python train.py --num_attention_heads=4 --hidden_act="swiglu" --init_std_qkv=0.0279 --init_std_down=0.0 --learning_rate=0.00765 --lr_mult_up=0.835
Each number is 128 + 32 x the weight over the matrix's rms, rounded and kept within 0 to 255. Layers, rows and columns count from 0. Numbers have three digits each.

# layer 5 MLP gate, 320x128, rms 0.153, rows 75-111, columns 0-127
143175112050146192087117093130108122108136142151151114137128080072146133126153192060146153180094147045104150116166111160103107150085119151104106095098131127117126123087171116144129134122187140175151112124140149123138081186128121118109113131102129165163127069112106099105163142072105117091112148142113139105128185121161106172113137114100133115144102158076121097177121097080121084103086
154164092153108150117091109158130140109166132069100107124073086130195121150155125104154130117097152132161134081115132141183093154097126115037177119100055159070162163114124160131165112103133141122171156166143203134100113115074092174113192121157183055088148123158107081083181183178121100142127111104133202119147149128127109130112099110100095135069120131151179078091148123117075140171125
180131146119183093141134178130132181110170146092117139076185081155109146182097103085102182137088061125183157160129107091150141097140206113128099145136095059118110129088091083182113149101149176109144170162170109090062160170179152138106161159065110194106146137132130149183162128125137106141158102123101104179112102102180107197115088138142084151090108071108058140093170103136168113193130
144106136127161144085124174116073112124106122169145110177094076153151134112109089156182168069155126084110061089131105038175175158108122148088105128172134128167074145071154191095126159202134164118205167096129090113107124121125123134119123116186122102113122145113093107152102107128152087104094101139120110126107146134139117171160081152127125142152139076117093139131177090097155079167139
126097097098127119136132097145106172071133081179149136121116127115132115130078110159159133113163128119190096157154135136136112121158108133132134147190136037090137115119112074101139178147147112152141100150134048114139119090122112152191139162116037094159105106076105094109121112138063116120174166112068135099117154121127167111136122114145130147184118105114087170154096134109129143147120
137134099047186177141174137062125107101148127183081140157172134173127132144139102116079138153161069125141090107184128117144141166115111139133107135144169146157128140094122134092131202064137117103125085130163135125117102130170145143110122144133089160119152107119131117060125102129074139146129124109085082144096114075136155146135151060096135164125174120130125077131176147108130123148076
138062124210140078128114096145162117141176104120115127160143102091134168139120116094143162090138161100136089114137139125108070137137082156166062103123101099115066105094094158099118076125101078119115090078149130101133103103140112102145109164127149116127115187121076168121132151105104103094136183126113171120101051095139093116096150180134126062088127131166186068108148163093120162088098
116061147141055145108159156109142104149182140135175112134194118144099109102154207104088173108128111102131151080090140137181119114132096124156149142122115137148099166044195129136142057130138175152149140115124120116136151098081070146200187087116105169176096165126095115099165148217139119142167143152115126128108191086107129078148086115082141156105148125116099159144112140130144099105091
183147126164136082093167098176118104149176094119120144148129095129116159116152137089077215086109098132187104092176137101166127137151111118123168155092079141196099129098145084155121166169066179063047114116119167109124129111132129066123092120183120053082113149145044152119150115143050108144168108136126135143163148131186106112129070113172106128099163125167139152124089120146141114198141
150115111156114137131120142101112148093145096106097128142132165113138124119063091101143160155112137128126088119118097170112103161124128127182151126097094168109067167172086184136111128151129125167117163153147146153155119107169147136165187123099106128079163145146089122084115100116109113135156210138163104153099119124127157127163099165162220137136133083083108102109123119119180111134092
093070092118123146144099122186117143110137090146133120092138131167045144195143125172179170127125141133137086166153137092152143142088124203094139180142156148112174144175164133121141202115098117135116188200139130205109124108129111080111164165095158071180163099089155147077124136132127095146108176111153158109074175083128061135150109157050130152145194120084160143137088087091089141089134
126103111099116144143133130161140071133174164117058186110174156183104149161103169039113159143132131094110109099109144169145133133089061091094111161095136149086096134137132125174111118103161175122130148154113082076146134133183148116119120164079183150094131168140104125150150096100174153148103113143124135122116137143142083136120112135146155141103167167089129086153209105065183158059119
074130123142139143116121106128115088149179174111160098176149152172099210098104122183179082158132054120167112064139040174142123075193084174096119143112167160115113096090091133155168081121122134159098150147093144115165137116134116107144144122154099130088132094130127076051130145123151146135136156129090138126072169108113176156129098139144207169127152144130113106111125110195109052109170
087102123152069164113119150177125070170149076157152116153101106107115195196186162122114101123150170151093104174202153121170084146133142125137153132167069189130155167117143110125077185158144110127130131139128128126131155141111146127111144157111088155169099106178111110148156119132069121133142130105155107112127077123138085077148118060107191118091107115097118124170116128147086107144199
164082137197122126132109206132142122109147058132147145104105131157132136059122119101090146134090162142092119086148091079126173156101106148120196161131122099135115159159149099163095167103124089162166078172118100185076150177182100086156104193077049126116162133148140134096072124070149109090164106164122127160124128183150135177162062053144119126124134114080122088137143111176133091143105
097107122162094114080160036094110110153098187099099120132163080139095211183131050108146138126142171139126132170095051136170135158115120144067124097161125061162126169217071101098123139125205160117145130119168110106057076126111157162151121109134094134111135157135168172151130055140117132104111115121089122132131145153130187118089153079127158155103143096173132144124125085073169172148185
108128116110156122115175123155143189080180164085118100137149125094130110127130153164151110150087130119131138171123041141173144123079159132165171103128110147146125073109068136119076124119060155146120119137156149082141115123139076119132106153103048208125136156079094148105127101160079198088112142128135095165100093093116147105087124076109148115086167161138126170079129147156147157144142
076149085104111147164091121120101087167128110094118171120112096088122083118118131118223128106157064155125049094108176163174082122146114114168118141135142129152090133145112077153150106177173113109139171127135089075132098137156083155133129147114058109113102170104162089116144120147155152126163112123089148088108102188142090178050179092151177159102185158122111167103150101142080169118157
092182107081118146093088151119144131163132094102070132130138115156111183127051080150113135150076132133113163132199158111149088198081170172136090158119125116106140086112184083113170157115140076152135148060127153110036109115156143173086131080091160153130159104148167211154109133105118160079137154082100066141175145074152152138067175162122129081165104138125079094170087132164123165122206
078080134059124098104126137087132112143079130130119085125119122099110075150164104090140214078104071183169082085152156139145109125158150156147096131172127163135122152163165147107109055105174115100158150127106168189138134094106147128135174121121078100130157106111134139175116104163094162175119092184109144147115132130094109109153138131131081139033136104087131113129165101126126089175112
099120088147144078141179112169121196142125164199103150171117102113132146133111117109163072123152086174164123159108134123140077179126109115088151160164080112165109102147102086095062130136118150104146085110100094154126118146122092150116182136125134101176125145119123120170125120127093132159199152141157166109167167151145194111134168084083182098102135089178132123145086162070101130155102
072141096093164154126157128120101105120163122064156152145136083099133154145122097140088149136184137110107130176129179125134134123096129066128134108089128099116153138146084114112150090062090196119155106103154121168177141116186148179176146099139115106101153163123065146052179117175155092176119171098095088141134148102178170174087114148109149088120175155164126107129122130163122125147129
089082140105146110147080164119174108131174184117096125129097109150162156155123100048101173144129097127100117096135132134134120166172158124163155157147115114141162149138150199119104115105144109172153053145137138143135044126195135141159140176084075113103097112131098140119104133094118115125130173162148159153093151103127115115128118100145061122121090094128064140150146088141083123072157
131134109204077119150161141094136097090162112066090116205128127132132082145107109125150111134140151113134101088134136177136118098148125141119040186064139218125111119104129174075094135106146119122112100076174154137138102094094105123182229152163122119174106140109103114131134143088118180134147171124097154073081174134055126092121087129143164134134125070157101064127133104159094119117139
144123129144117134112133123145084093183115143137116162135178177126117201134152109160129117102092146131157106171159092154117070107127131177173135075101156098142159137092109098134181100121032150125141125167163035073097111177102133142119162174080150101124174116151169180102149144165173127172073100178157048161104130144089127115082187152102152092151153118139171137141051120086156088068106
144012134069136105116129120184111086148188114171086121103140122193151153089138131172159085129108099072107139173117124088111102178183166140134167112116131071181104124112145155155099116125105147187173123091149176109117087157136164095149143160073130164163144141104089141199146153156054111122147160067088119125139158150121120141127095060120073154138176150116077122147094148132118154166146
111168109147142140152107162156133137115066116107120142116080142103131157132171131132167114155150118135113140112122065090098145129110122158105193140092102101115123176114201099103198130145175106096097186095059136164100115064121158168103120168121035091072095165107169111114153139152101095161064140145108075131105143153091151131075124103188163184078114117139091152155172091089133123128113
111142123129124142096092138153168118154110157110094192113201163108165110223136147070119084127105108111153149131103089147175142131072132158137176049179113098157100109103144111074129164122150157126115063106139123139095129152137069121139184086098167124107158108111120104161137120187100129102191155072060121069137178159091151091138139070141129121116176173130141141142159067158134121189142
181130098173168089144070133146071113097153157150139105189142166124123093143131149078091076094070133107149117120131122121134149124126126147161101115147170200098109138104115077114043105149154119134071166171113158103142147116107158070127132135143136066144072141165091142155107173145149094119171141104130136131117180123107186159134136166094088123126108185184139078111136165103095165059180
112153102192135096048155184131141052117120123127106188118146079120105141128134101071145137113106160091083097136143089152140116158082106118132123076103135177096152164129066104158116123172110151112177122145134057148132119094120165147119141143122158162069138089083149089108181112133142144146151144161136190127165134143098118099129134152143139134127181088141134114082119166134158116155068
136127122152098152151110183132121178125199137143120160082115048199138101122128153154170220162086128137116164146136136146164089134148104177118103087153094143125154106095179152106074175076139131110086121083109148124175119106085126141063113085113110102140059132074122090126139057113121140128168172059166071163125129060116117146172145115141144115100132172108137081153143125151125073119108
078185130162177140098153110078170102124100147151148131181167117115146148119123116087137139120120123119137157127094161113194132107154134124142143140126090127088130108084154169139068113122149164175174137138156172136197081123106145154098154164113142108095097139182118114119075078176111061091119107135160100063120170201124134128153186173145137150135139105103131110150180088158121170103091
104134064108138105146140123168072122088164195072082060112120111130115140108135153151137195103109171112202098136144171124179099087148146108095070145112125126119111154174148126089114124105158096162190105117104118095154113153120102129115086153090152110136138116094140115142098075138140099109115130086096142079166195096129075173127149159146127138125165151169066123147073204189120135141146
090170139079199178100174115139103156144144119156092122144198166107151154148141150161130153131089179076052109114080142075180090152129134177151126202134095122128144121105146141144181114097085117112104093118143168181110083071138059172160177153070104120165127130181176174123160094172136066149165111207113095160065119152166112111161129219097148147140109121133137135172155098114095162152136
132160074108113132124096203143127160145156152175134141096162136156161121140151127072113182183050143103108177144127144115057107106139143157177138058139085105108172160062081139151134142154174108176155127156117169120160139131116152100160112117084107132161154067154126090109090180180108151156125133165165102093097217149083124191099116095152114132130145105076086104087099098171104148116110
133163187125134103176105141128076100131118131150111131106108138072140135105086136070145174103119187089148125120149037144103133162185118109127135122097144189158131088109173154136065114135107108135130162148143168096197113085096157111097170100131135160100200111152115115135073166152131136093112191146131136101117179150207104145171110140111152099110092078147148146124152171113138128138116
108099112132074039129109095139141167133109087152082127095057122139135231134108169165090108096097161173169213170150109108153100084136134128131135062097146099129110113148155132135142118167108194182137123192130148103103128157133115075080078114154105143131093121075122088133157110094161142136087110153149071142127182081153169145140094150146180111191122132104108137121161206149131166129128
# layer 5 MLP up, 320x128, rms 0.157, rows 75-110, columns 0-127
120140123151108142106124116168128135128149146125111163144148189132148130096140122144113121118136126165162173065169131130096113133117132138124129123174116136134125133204146102156163118167093093134109150131179133114125164158168043113065179111093071091067167122130142164127171132155174139119103102181173116169081087118080183109098124184163149100109151125160116112086126103129156134160100
155124097121139116157133174151103162127129122066153136135193122114040094101099194141067121133184150187109090083119148097150131128143159140132114164152155121127143094180161161190102111103145125207087098116089153145166105100097101118114057102076105135126118159171154143058090146169129096169155142136152125132072158108109100139180123131126127118116114147152121173124116176176072082141195
157134117115060123141156151077126101156187165169083173065125051210087060118169118089132064125085184104198099147142182173150132146144134178108197155181206099083147090099116127145096147124136167149131154098117144121122089132126122148127127168159105194177100166115071096176077156126076095179171153040087102152135120154138139156143094164133130111148110101130140149146165137118146124100085
158139142118110103126101145104147104083078036113127141109169144167139140180148141135109152137078119104079129110161137140077098183101108190111149154153137132126078160092170182135101105108118190118143142102157051218087120103079132106086150125169159175108111126182153129131126149106118152135111148213137144083107134073185141132124144085085147071171134112149130124155101140176149119155175
131085072123155122080103131127151151110140061167107090106137144100185101113092088124129099102087102164076124094133175142114122110053138124106108091074108098166130083115087119078144140087129142112125127141101159144108138073093124176147092166161091119122108082135145083099139120226123165121094153163089094113114146114124176129185083131150170118134081117126161097080084124145118136105171
117158119150128122130151133140142101101067130109196122102074097142123107120076174169132114118153103123126074132141121130153103137127134146101134115141097102176137164150128086164125117221193146112095088150116114178180103135114076162086126072097155152122149135121095137112157136103136088116125155125117140181125089099116147165119068123150138169095120151115089157149221119115090145105110
085091096185072195186096099125152119111093087051140108164145153130086162156112127113072170140165168082160092119117140144155087143155130143097109107118137163066100120133122104129153067128142048112083075105148124089099130088130093118101124156140112160136127079167061162157123170099088132133174120141137080127055121085116130167198128114130057100087132115094133134187123103077119120159104
197087059139125134125128077127121185151148086132119133100117086171147182083136129141108114112218092128154150146164151137131112147174089135089155044123078184142126113161204104151116121181090166141150171078148126114146130183157122095067160150096082148152135104125121123122077098167119131137130142139166158122094210151082135139089134105151060098180100107076109122110194125141114111133140
139153175131081151143091097126207141127160113144110118118158128166152147096122103163064115064156127129091166103144154118134136153037134113108127086147091075073129143144080128129102099101149144096105127176110133157156135102110138162155169119065146165099115169118192082080156144122192153171101152066136076082157171130122109097166150122142180068200122121146162112142135154084186139102113
211127147101132094120098123082091179075098159089116164137082152148142098112138098160149162129147188128146122143104127156113128136155192092189156084118116191119110179119128152154127146113086160184073152122117119126175103085125178107163168165053103090080089100158124130126083108142174111154190146113124133129107145130188155127213147132162126168112128146168152129127127112137192181111171
168079103106155051113134034135136149201156079171153135146160152195059131162169211175128112207092142114057155114128154122158156084105126176096174172095139095140177077154107109166145091124117125090125092104186183151143197049151182208102173131039122033105209137118099176097153161128208143115165189094198158140087165087176076122116094179102115136134156125165194109099107157098095097083133
100098162151152163121076132144154081100094110124130160091119102169097116179151092090163179136176125110089137148120147138138175119076126159109098191142156124093125186103112122108097101120131107160149115088104136162134159080108074119144125220087070188125149111101187112174084173121099102139101115102091135113028150196150150121121124075136145098083141140095119127161141128120092147153108
130093131067102102114083081123213114166148078090142118146081151127171182130143105189211086145120136156091175091105047194082027083097107168075119085137129131086123133099122133109184145124134076130123104127135130101150091059093167159138176144118104065215148115140162141130136101097144124144159178119089150105113066123055142110148126168200190200116104191133153085087154153108130173188095
171101145086130130154087129051098140068154120168103143124181160153190125116111134123101146199141094043113110112049185088166127135122114090165089143098115147186157073125115188049148172121107177143145105125196122146147104108136102174116134135151176099101175131085050133149104143145127181108092095168133165143042179134150177054086102140090104177147174088149084138100142133065119120109144
126086067110064116160121180070122172132160104134169150122125122160191104123150101134155079155100110107137149096104130133172209124077104118154128110119110137136085169120131087158105139169103103141155097167208158142099172096136192127142102180102089162149220090117142163142135143150155097157145111086144132174167151129167122088166130152127111091125170097135152115097145088135077048122188
138129186130176138091143144158124157124108099098166141187060145116160136142189153091097104109123113079071106076204119139132135150113168112175164102106128117127140132148092143095104094142133075122066155098136117143106094132110097191061129182131144092089118186187115089104127127126181101103168119182063144103158097092137116217202126130143102152109176103172104149066155153154140097158145
131100103142108064130134149132108100127143120066128134115180114135121123147086158124094087134090105183111134147138050145147123103171131087140115156133130138092160085163102138203091110076116104131130086140074110126082158142184129156125125149147077151164143137169090163169070175070104098122096152237147095152085111106125060155108203057111105065092074126120167140139169167107068121175146
109109124105066147205085123120133162108154143134164097129153108131159100199160128152179159122166159144151082089124221167134084090125095107170110167114167089146122100142149093184155121153167162103089173163113159163155101135190142167122134160092075086147085094149182097147103124165171109120110132122067159070116115127176145124056154145144135118089126160105057117076122147142036090151131
136097141136101181086173130141170050190113149126170109164111127130154104151134136122132169092165137129116145118133098091114142114110184192111168143094152124150138125067119173110141121137124146147151156099170085175191182138084128106128067126139108134167153081105123170109130088130071097182188133076113150168143110189093112138125098187085130135099132075116170092140128172166097177072127
125097170129101134099149163081153096185129131121134138115151148104122088104146143140084144081127103141140130190136154193119137102193122119181169120136114123202159105119147150110093114124143099124165112090064160123108106125102103167113128080090100161105140099202092145098103119112157087090150125118138174113128150164148124119103146164140172135156132121102052126160154130160116227084109
117148108125082080079150128137088147127120142125154119182147108134043115130150122161172074126132099167147132100103135151183173093135169161142108103129064069118152118089167172112108181065082113131108146152118135125147096133178154098121127128089115157143167118133119148158114131176159119119129052204162147114095183104168119202173182046123189135099128146132183155099151150099090105167118
118121079110125171132063120132148185116095113133094105133134142126117147138137136138141154152135129123154174086120097136076126096129100139129102188049130139097109100128145131153152156084123134148183179118199164206132104081135124086121164104122159183144133071153062083101168110155089124125129183077100164152110154152130170148110143094115130092154151141114112088113135134191110111164169
159144135163103111189095110143160101146121191148144130118157114144134128118072041110132153122069136171092134109132147162121136106124179116126164172092086115152185158138103166163083092115182087140139125155170077068168120119151160143156089111191107153125126164173078138144083187110174196107057130155141089192118122122134125100123165140171102088153129136129066157105077153191137120146179
116110140106124069118136103205119098151142049104135132091100132136105137197154144134148128149101134117185121140121139113211130164117079088184159116142198081139173097195145094105115133112115129087076121093079158148105134046101095099114092073116124110133144139148152098094114054131163091177104067177147168114083076095107160087138148182120097110103185161145145149134047194168118150155138
100134146106132105148092094136177126133099107159131175159162098139111104182134143109146142151113118144143089188101116188141109199171097109147199187183160145134128131127115089140123175145153045085116120065127134152119114064118124100190124094163110143134101093053065061117089073089084122101101128154196175119118113160148118122149123136183119114125117163193162102141087098085172152119094
143097174126128187178168145099163110178183153123147127137127191147156125144156096139183168162160109126059146107165122164167114117134074156158105155113052116113135136105194142079170108115118118187151121078098123091124105139122080067154154155095100123142150107149081126161145173118119148140142143050115140190114109123092120142135099147166106167153128126101088134113160111088128140133136
148144131159123144126169125070099132172089117180136151161072091174139125106111146094050124136136105105108096129189196135152122126126096182113053114148123170162106099145150165149135100074121147126102128163150088103154155162197124139149186106168134111117156138150130179130124161116130154092138126148120111121107126136156123087158137127108176141139098129120142123110172155138164080068139
144114109101170144134074090134203168145086164117144092120136140114073151167109208153076121084155111136111170147106088063161120176098173108140158146143115107151145128136067112111187178104138134140156168128122102148130101149121075075102086200139112151034078104145149105115204153148093089068162110150089102114067126167117080141142131107181150149119123173102113170179105106102117137128125
134091131112152116111103181122139143124118105100177163064138091116112102127133112167160156117119157176128160077073166087136098092144137077111107141140140130159159152170145150110136153157109153145212084114156099166180146120161154098060111176160088152094099126153085135192109118104165138122127111153102160144122111103112107148116121143089159136104185143155111145126094102163156120127143
100121091107097150116090089109086173144067192114126091078101139115137124155068126173142135139098142130110138162167140118143141150129186113114086058184152166064161066076137127122177171129111091080142167107081156146096080148096148173133093104119085122108104095103108156145090109133107179113150137172188133194093143147139113143122113104055107128197097167113067068135136125099103107073111
163109108093093125136173123103135116167090142173094134081096055073078134109172120144131100191149128118111090136148091098128147112143118131105129136123153118133092177159120062150194089064176134138127092114155106131145143085128056150138104184110227139124113053144137154140112103078146139157142141178139107176119166066113103156085139098154155121136115142159182100157141119130173192112140
129118078107072078139140152098101112111115155174111106176106155139174152167069136122145116128105167198121110141142139133114171149100137181095126103089117099066151130141127095143142056164134149125134143164163155088106066116097115131075106148122160076096092112107129115124121111142145110154087125126156107138121110126144112174136162163159089080120149072070052094104163099130112114161132
121133164106097104140137115138166134116124114125086120098144188133184181127175171116067103139107164128144163101155127100136144121135164161078043096141094107082124060198143190044079161121123106133138143085121113144144047137091069117105103127113120121137117111100142178167082141094146095133129084121180152171125114102149117129156090178203127094103139114203159106095124120100125106150144
141122134112162134110128122164104130126117162119141143143134192203109155072101187166112129079114137107094111111114137069090095149115146137138104080138186080110193177090193082184108165174121123121104164048100137086180093195122137090137096073119160087126106117130151122145145130081139151135029168105071176157099161204119149133170139108208119116082128148165160132131080120100134159129127
106129118158131132106177038152094082071126113113100115091119100044054139142127098170101136116188154116185103114108120104145167135084104144107159158146147114123162120138101164116107140117087095160058135117130098122202110082149169087071178056132100121184107116159153131119192177166172116096135157116127150159192150135161128177125124119070142102123138124137133113115146105119150109075121
114166159168154099181181120138111139169109106110175148202191093117115139136157093133117142127143102101158147092147108129132134132104171106114126135141101129097134118118118163142118101060091132136123132095160104103119112165098152152090114137168125071171097170148148158075129102132133116095118174069178090102137059096156101248113132157087117120087133125084183120135157090115090137138088
# layer 5 MLP down (transposed), 320x128, rms 0.178, rows 75-110, columns 0-127
106073107126118118134147096137119140133097101172093148076101134133148107119124143118064163090179159163106103169129163077111127114136193090094148162122100133133161090092098114114113132156117146101071140092159120138156130046117176142103112152099087127091140095158140153133094120085147109226136111152142043076105187171115154118162168156133151107125152080129070149161150099123118138155131
169178175060164113124146091177109144090127140117089122156163157121148151119142158178112158121118111108113172120113128141150186159127116117099155200137136144163097159098064106170160142149117115101179151138151101123043125166142116120152096082102181132186095097179136133164161190140117170114134153096102139179112101165128147122119125135117177177124171107169114137105174129085126032127165
120165149112167190103165128066081221059146090168098125121120099070144110100077145108138127107147060100109120104123055137157076171106125101149148128137148105138141034111123148105132150210090092190160094109108226085125113127084077141179156173170145135100115181113136118126119154107165092162141112115135136138147146090146144103145085176095128170084117156130126100132114091109099171122146
182121102156075129047167129084157105121161187153173078122160089147110150137114108128173096098118110112135166113172166155116110178091084184127110132127133124100108128106143114164120129159108180092156181168181175132113120110081147103145144128120184139157102181057156088095114151167088168109196149128133098114094201134094184114133138117078014086133180148121105064084127111133100134120208
182147146115163180087138156134179182110123123154089159098198117108139139104100093083151052147163136119116167142172129158079089141131122204186113094130126070132126132110193162075135161100081150141066142123113141125144123079099166147077129124129104083152109084139149117120137136105129121129168142137139141076106093135147137081167112148126154172128089102114116123130106075140154132132096
112143159131136078168155102182083118148122094138142094113134090080047061143118109129123122110153132175113115147135166163141142123089126161080146101092137166106165129110126071167141145058150103109113049160117144121139128118161103131092113091110137108194151115222087150063081102110138100077126110098132064145113099128130155160112152078138118130178135136111139112156137146182147126130115
165115140088093148068159149148144168081141146159157103166145126139169000129122180127166120119054123158108112146142134084135118086115130101138165146132143099129161141109117075152158087102092111148123152119116159141201154116073097162153132091128161093115089127122134115188110126088141149103144110119134129143147131118157120103120153150143060127111157117149141122125126112135162133081091
117161106134200151171072144131091172087121102095123083114132169135131194145159139117103072094166077141113176110103095121135111118140159160102123098167199041129105132110088155116071153159099122167156160134203175198119151142214087159111071165156106071107189180117133141081141144112208158123164173145122125098138073142101121161105175135083123140128168105126164087137074148157080139139115
153090150157189142117123125090147154141111157130164069069132038057113122192093103141075135118168148119123131090124134103110128122147139149141087158152126164157151168130173145064148172125113162157122061133109142118181170103176097157051127172132112105150173164150090104084138160117104128180156109140192171145113099158102113120144122196166166161100117145195173148125169149173089166078144
122127149086083123035106133120138165101118132123094162162118174147131000089104148159154087137123092121145125108122023171096145159169177081117123110086110120141122153141172086106111102147076135116138145072155113087156130135100161102116153129108182112138134079136113106159116118091142113142161127100126157141150119124133124125135148122093255105110094165112112169109170129144152112106150
088091126125096128135195101099177164124163117185204122094164088128077000138162114153069150122103125094136098115137097119216153139143128162143137144086156158158163138175152114112135099123109111135177167122164146149112152154147190110087119137145130141103119127144110173146131113100199115100138086164170107146165175135168115107115117143132085101120126132120106120090132107146129144083121
136082104168143062134111139144097128108107104062176117055219151183121130197104103127134148167194146127089141125107112156140117168118142082079165137097086128115097160134140171144156183171119101084144121058140075115116168126128161090112094128168089132131130130115126125166086133094110164157183108116175122148185124107205136106085124126118191145144098113193197122100153110094168146149155
144128171095089153096091086105104044183128133111114165163092118153121111139165105170127113143080120111128180141080000159127062137050120150137101144069121141106165118130093127157127119143094160106099132138139107145099178114154133160119135144126165078136129151115106099164158124127125097138156147108117132137069151169071128113148144143119135173145129130085143104160127094159180134204144
100161176155133151202129165100145129067150165129120112139113129177093149104183096165146111131161130177095170131143159148179068144108165099132144099104069221116116102153131151036128159072092113146126098074130137129149117104150165123180159104170098164089141099130111130112126209056173094075096171222155124156124118139141089176114092079112115211149193114131130185140152135108081177108113
147179063155164092133142097133136185110117114155137124096138150135146074124139126122186133197120140126127115096150120116093225128113158134211154134130130126145115112125159116142138145154115109139165095113137113160108121099069204124112116084126198148098141146139164169173102142177140172146113132125167092114163135048108131159158114116084080123109155132135103158110134114140061169146147
104131110097160084110139105080153157157138092103140093101078115047113196149133198110198153174190168104081154122100178208108085097182123120124148154133146049109177085138108114145122122086132113108123067124119074094140125161087155158140186125139135082086114132115120158121117098179175074114178151124120130109131136136085129201099136139176124104181179114157142119139116104123060102112191
137108098143180123162099159139148104114173115095101126086146145096092126197165048155169178136135219144193135111164208143152062136135126130129112149131154105129167136146132168175093142125114187134151080101091069126201086090120163132106118144105128167123165081161088156167178088121109163113093112139204118120110163104157129100130075097210125110163166159161199137126104119160120133136140
174138154113129041124155114146152124116133135127112093154122117118080025142049131145086083094123134104086137094104105106100124091145109123131109119128106117135127137125094156108148104115111127101138151156127134097088126154156118137152059111123193090113088106121131179165144115152099133140121126176174132146102156105163142167116145137138224137140148101107142123143143135113111084117137
122109124135095123117064159114115062154135098139144166132167160106169093102122145131120099107111139105144142084151116096174126134065087117143141057095137122091151125122147158143157140145186122142113120080152118175138119089189119144161131124089164146189076084161127092156038210127108112162068130127130141225088152141123144139121178085121160131130174065125116122141105119177079142151121
127144120113144193105144125174170149114153124133138096119053111073167166100127100094090162158096172175148111089154192165192153091090122137102109142154122146169130148161142081168219119156115102177098162111086114137150146205147194190096117150185141073184135123093150096124143180115072168121132119195124177094108154091113077131170114131105089127125178147131105108142123093126172131166106
110130151100117133089143154162129131114121101127080090159102133126073073138150132102106095105166088137142168128116112125140125121066144129125085165122073118167135124110162155167126138100088094100145096095144088160086134167158122133106120116014078152135145181203142147130165137123170142119204121097180154071133179143165140162178198071133200092117118156139125096120141152149142128153203
123101124143116140097118134101163098103089148194121124085110175078130081099143135064121115121123130209178124102099130117157124151136123126093157205120097109171131161100101165167149142175167111145139175148080113134100073175094071108139112069125104100118083164101164160173084157097149166088093120214178179152129169186055051148101103082142132114125105134128089105182125165097157111094132
141135133135138082127147104137181079107082166101162136113051103133169081103170098150105097101107178149193127200146168155053209138108155108087132160170156098207162096132104121173185126187122097158116087113133140115124166139058157167128130052077126092136141141135147138060109154063143126139106202096102111188117096090093138144145138116148128119138151146143110150127137142144095162152151
174102116116124069113125073170119135188114098171147126124152128192116152089110143103136144113133137108173126118101218121166111175126132119132145221174182077163147079136145029071120141109131093128124127133086163096127083088127134160137114097195120179116114150153171169138099143158189092153103091138150090095183123098168105120070128053147108090067111102075150200129113137103147116106089
106080134138088082125117182082134114182232170117136137102158146100152087067175122136119165158173115129107150052126166146061169113148138116169143096096137146106100102167121146067170126189155140151181112050096105122099090123160125138086151144154115103137087152093123073092116107131143095058164108121133149069084140134135165163136075078111128088064133089110115117087171138173143085177162
154163143137123199194089138115173149111117120109105125149137071185155131115163130167128073157138122075161113114118168064147181135102132113149142164129143123154155122119148095069096095127122080102101147156157118146135107180103145057088173111175109126129095145133142073126137109156109154109071135094094139135158124137117098181105105090101058111119128105103118152099081155146136149071168
134099084106150161137149147109130138094100132173118075113120198165164219112116133127148068131119102162102107148112253097074112112143118151135120198081109153095156117131114139100170095066155169144141188134146110106104106111126094092152202126087121134092144131114116097129142146160098092116124133105107126090171137141108153150108180124149087101158074126112145113149148109117106139146153
176102131124100119122125077177150125132119173130133120148155039125095105118075107129117109187115114184062149136085105192172126172095116122119133135152167109097118160062133143091164164149119104106147132177160142150147124118096082114134161138126202159129114072078113132099136102086130200132110173131108106170072113149143160119130196129152107214099133146161180166167125083133151086117116
108145170131121122121169163134094101117144140135106136082133071139161108127151153098111189108141130086107151123069157164114166115090169105117125133176125080129094153141079182106113164033103132097182083109131156146070102115184111181201111118138102151128082167123155181151145130123094087125129122136123093088167154134148095105122138165110123121131108140125133127118181164133176121199081
191135155090066179192111172107109117106146141132114144168171177090124154151200090155076145089114195103135081137122126143171108098118142134187151164104103130184087137220117125187135100059151150060172122160102103135183128135107149117185117142141114125121114143120150119130127072156142158099143119115231131077108095136156179112120158123084136074099168138149139101163104131136092098078114
133149117142101177182172121148157122130069112157059108147117102126122225109138124070100117084148209158132077082147089138187103145117098129082148183088045133131119127101143084149086144128168151129144121175152096099176172104115148106145079127171119180156120140136137062137129094104159150110115133141116186096167094167132128132120154125129064147102153137176170146101145046119173160095105
140136096148168160151165157150126129091185162139141178146103141088119043089171124123182132108110193100131141143101106098184162090112073187123134114141101124105141129134128131107143172146087110103119191082192131113168106163116169127123082160106115052105147155093102123186115119135150119133161161089180167161141115139110109153151132101101161114147130085113130087085144093127147103164107
104132158120139139127070080090105144131145144200111102138120079131149134097070171167112113126148155129118110155084151108174156132140122139141053101088134128130189160113142105125121097087150127187135141052082159120141190142134122058153126107131123072210099103192142057089118124136173091175117170197118135099148114122131143117160121163104119198137124112075096130079090164156139093113130
185137140118128083116111170176145107091153131136156143134071165111120097098110130127108160133112108123123114089090065109089153071125100146101114117127184135137193175120090126075118150177073159141146146105135099139187092187152099158127107172112182105087181088130104172116111107080060164105133143100115132143174091168175162152094160158058181172109163074158148160085113065089104100084115
090129068056168159157112101128068122146138126115106097116133055108124064145134150157117151098183121107181090131181149092174149163109174101068146149125141131152130102115111127180136102105142115166130069077081092102116100130148144157115127180180078140169120091108180151129130152178120118122121125133133095104101115096143110018166148138091165075144122127127137115139131103097089142083057
086138154118140098150117136166157101112161125130141156163132083166141135098131113095116119152159100141167106142130163133172121135090141164135174133112102095161132113133143106140123128119175121118153142060127129169113152086157180064114097196118081146151144067097093099122126142117067141130083171027056089105195168165096158124091124143126089148117178114137028080157114105158137097147168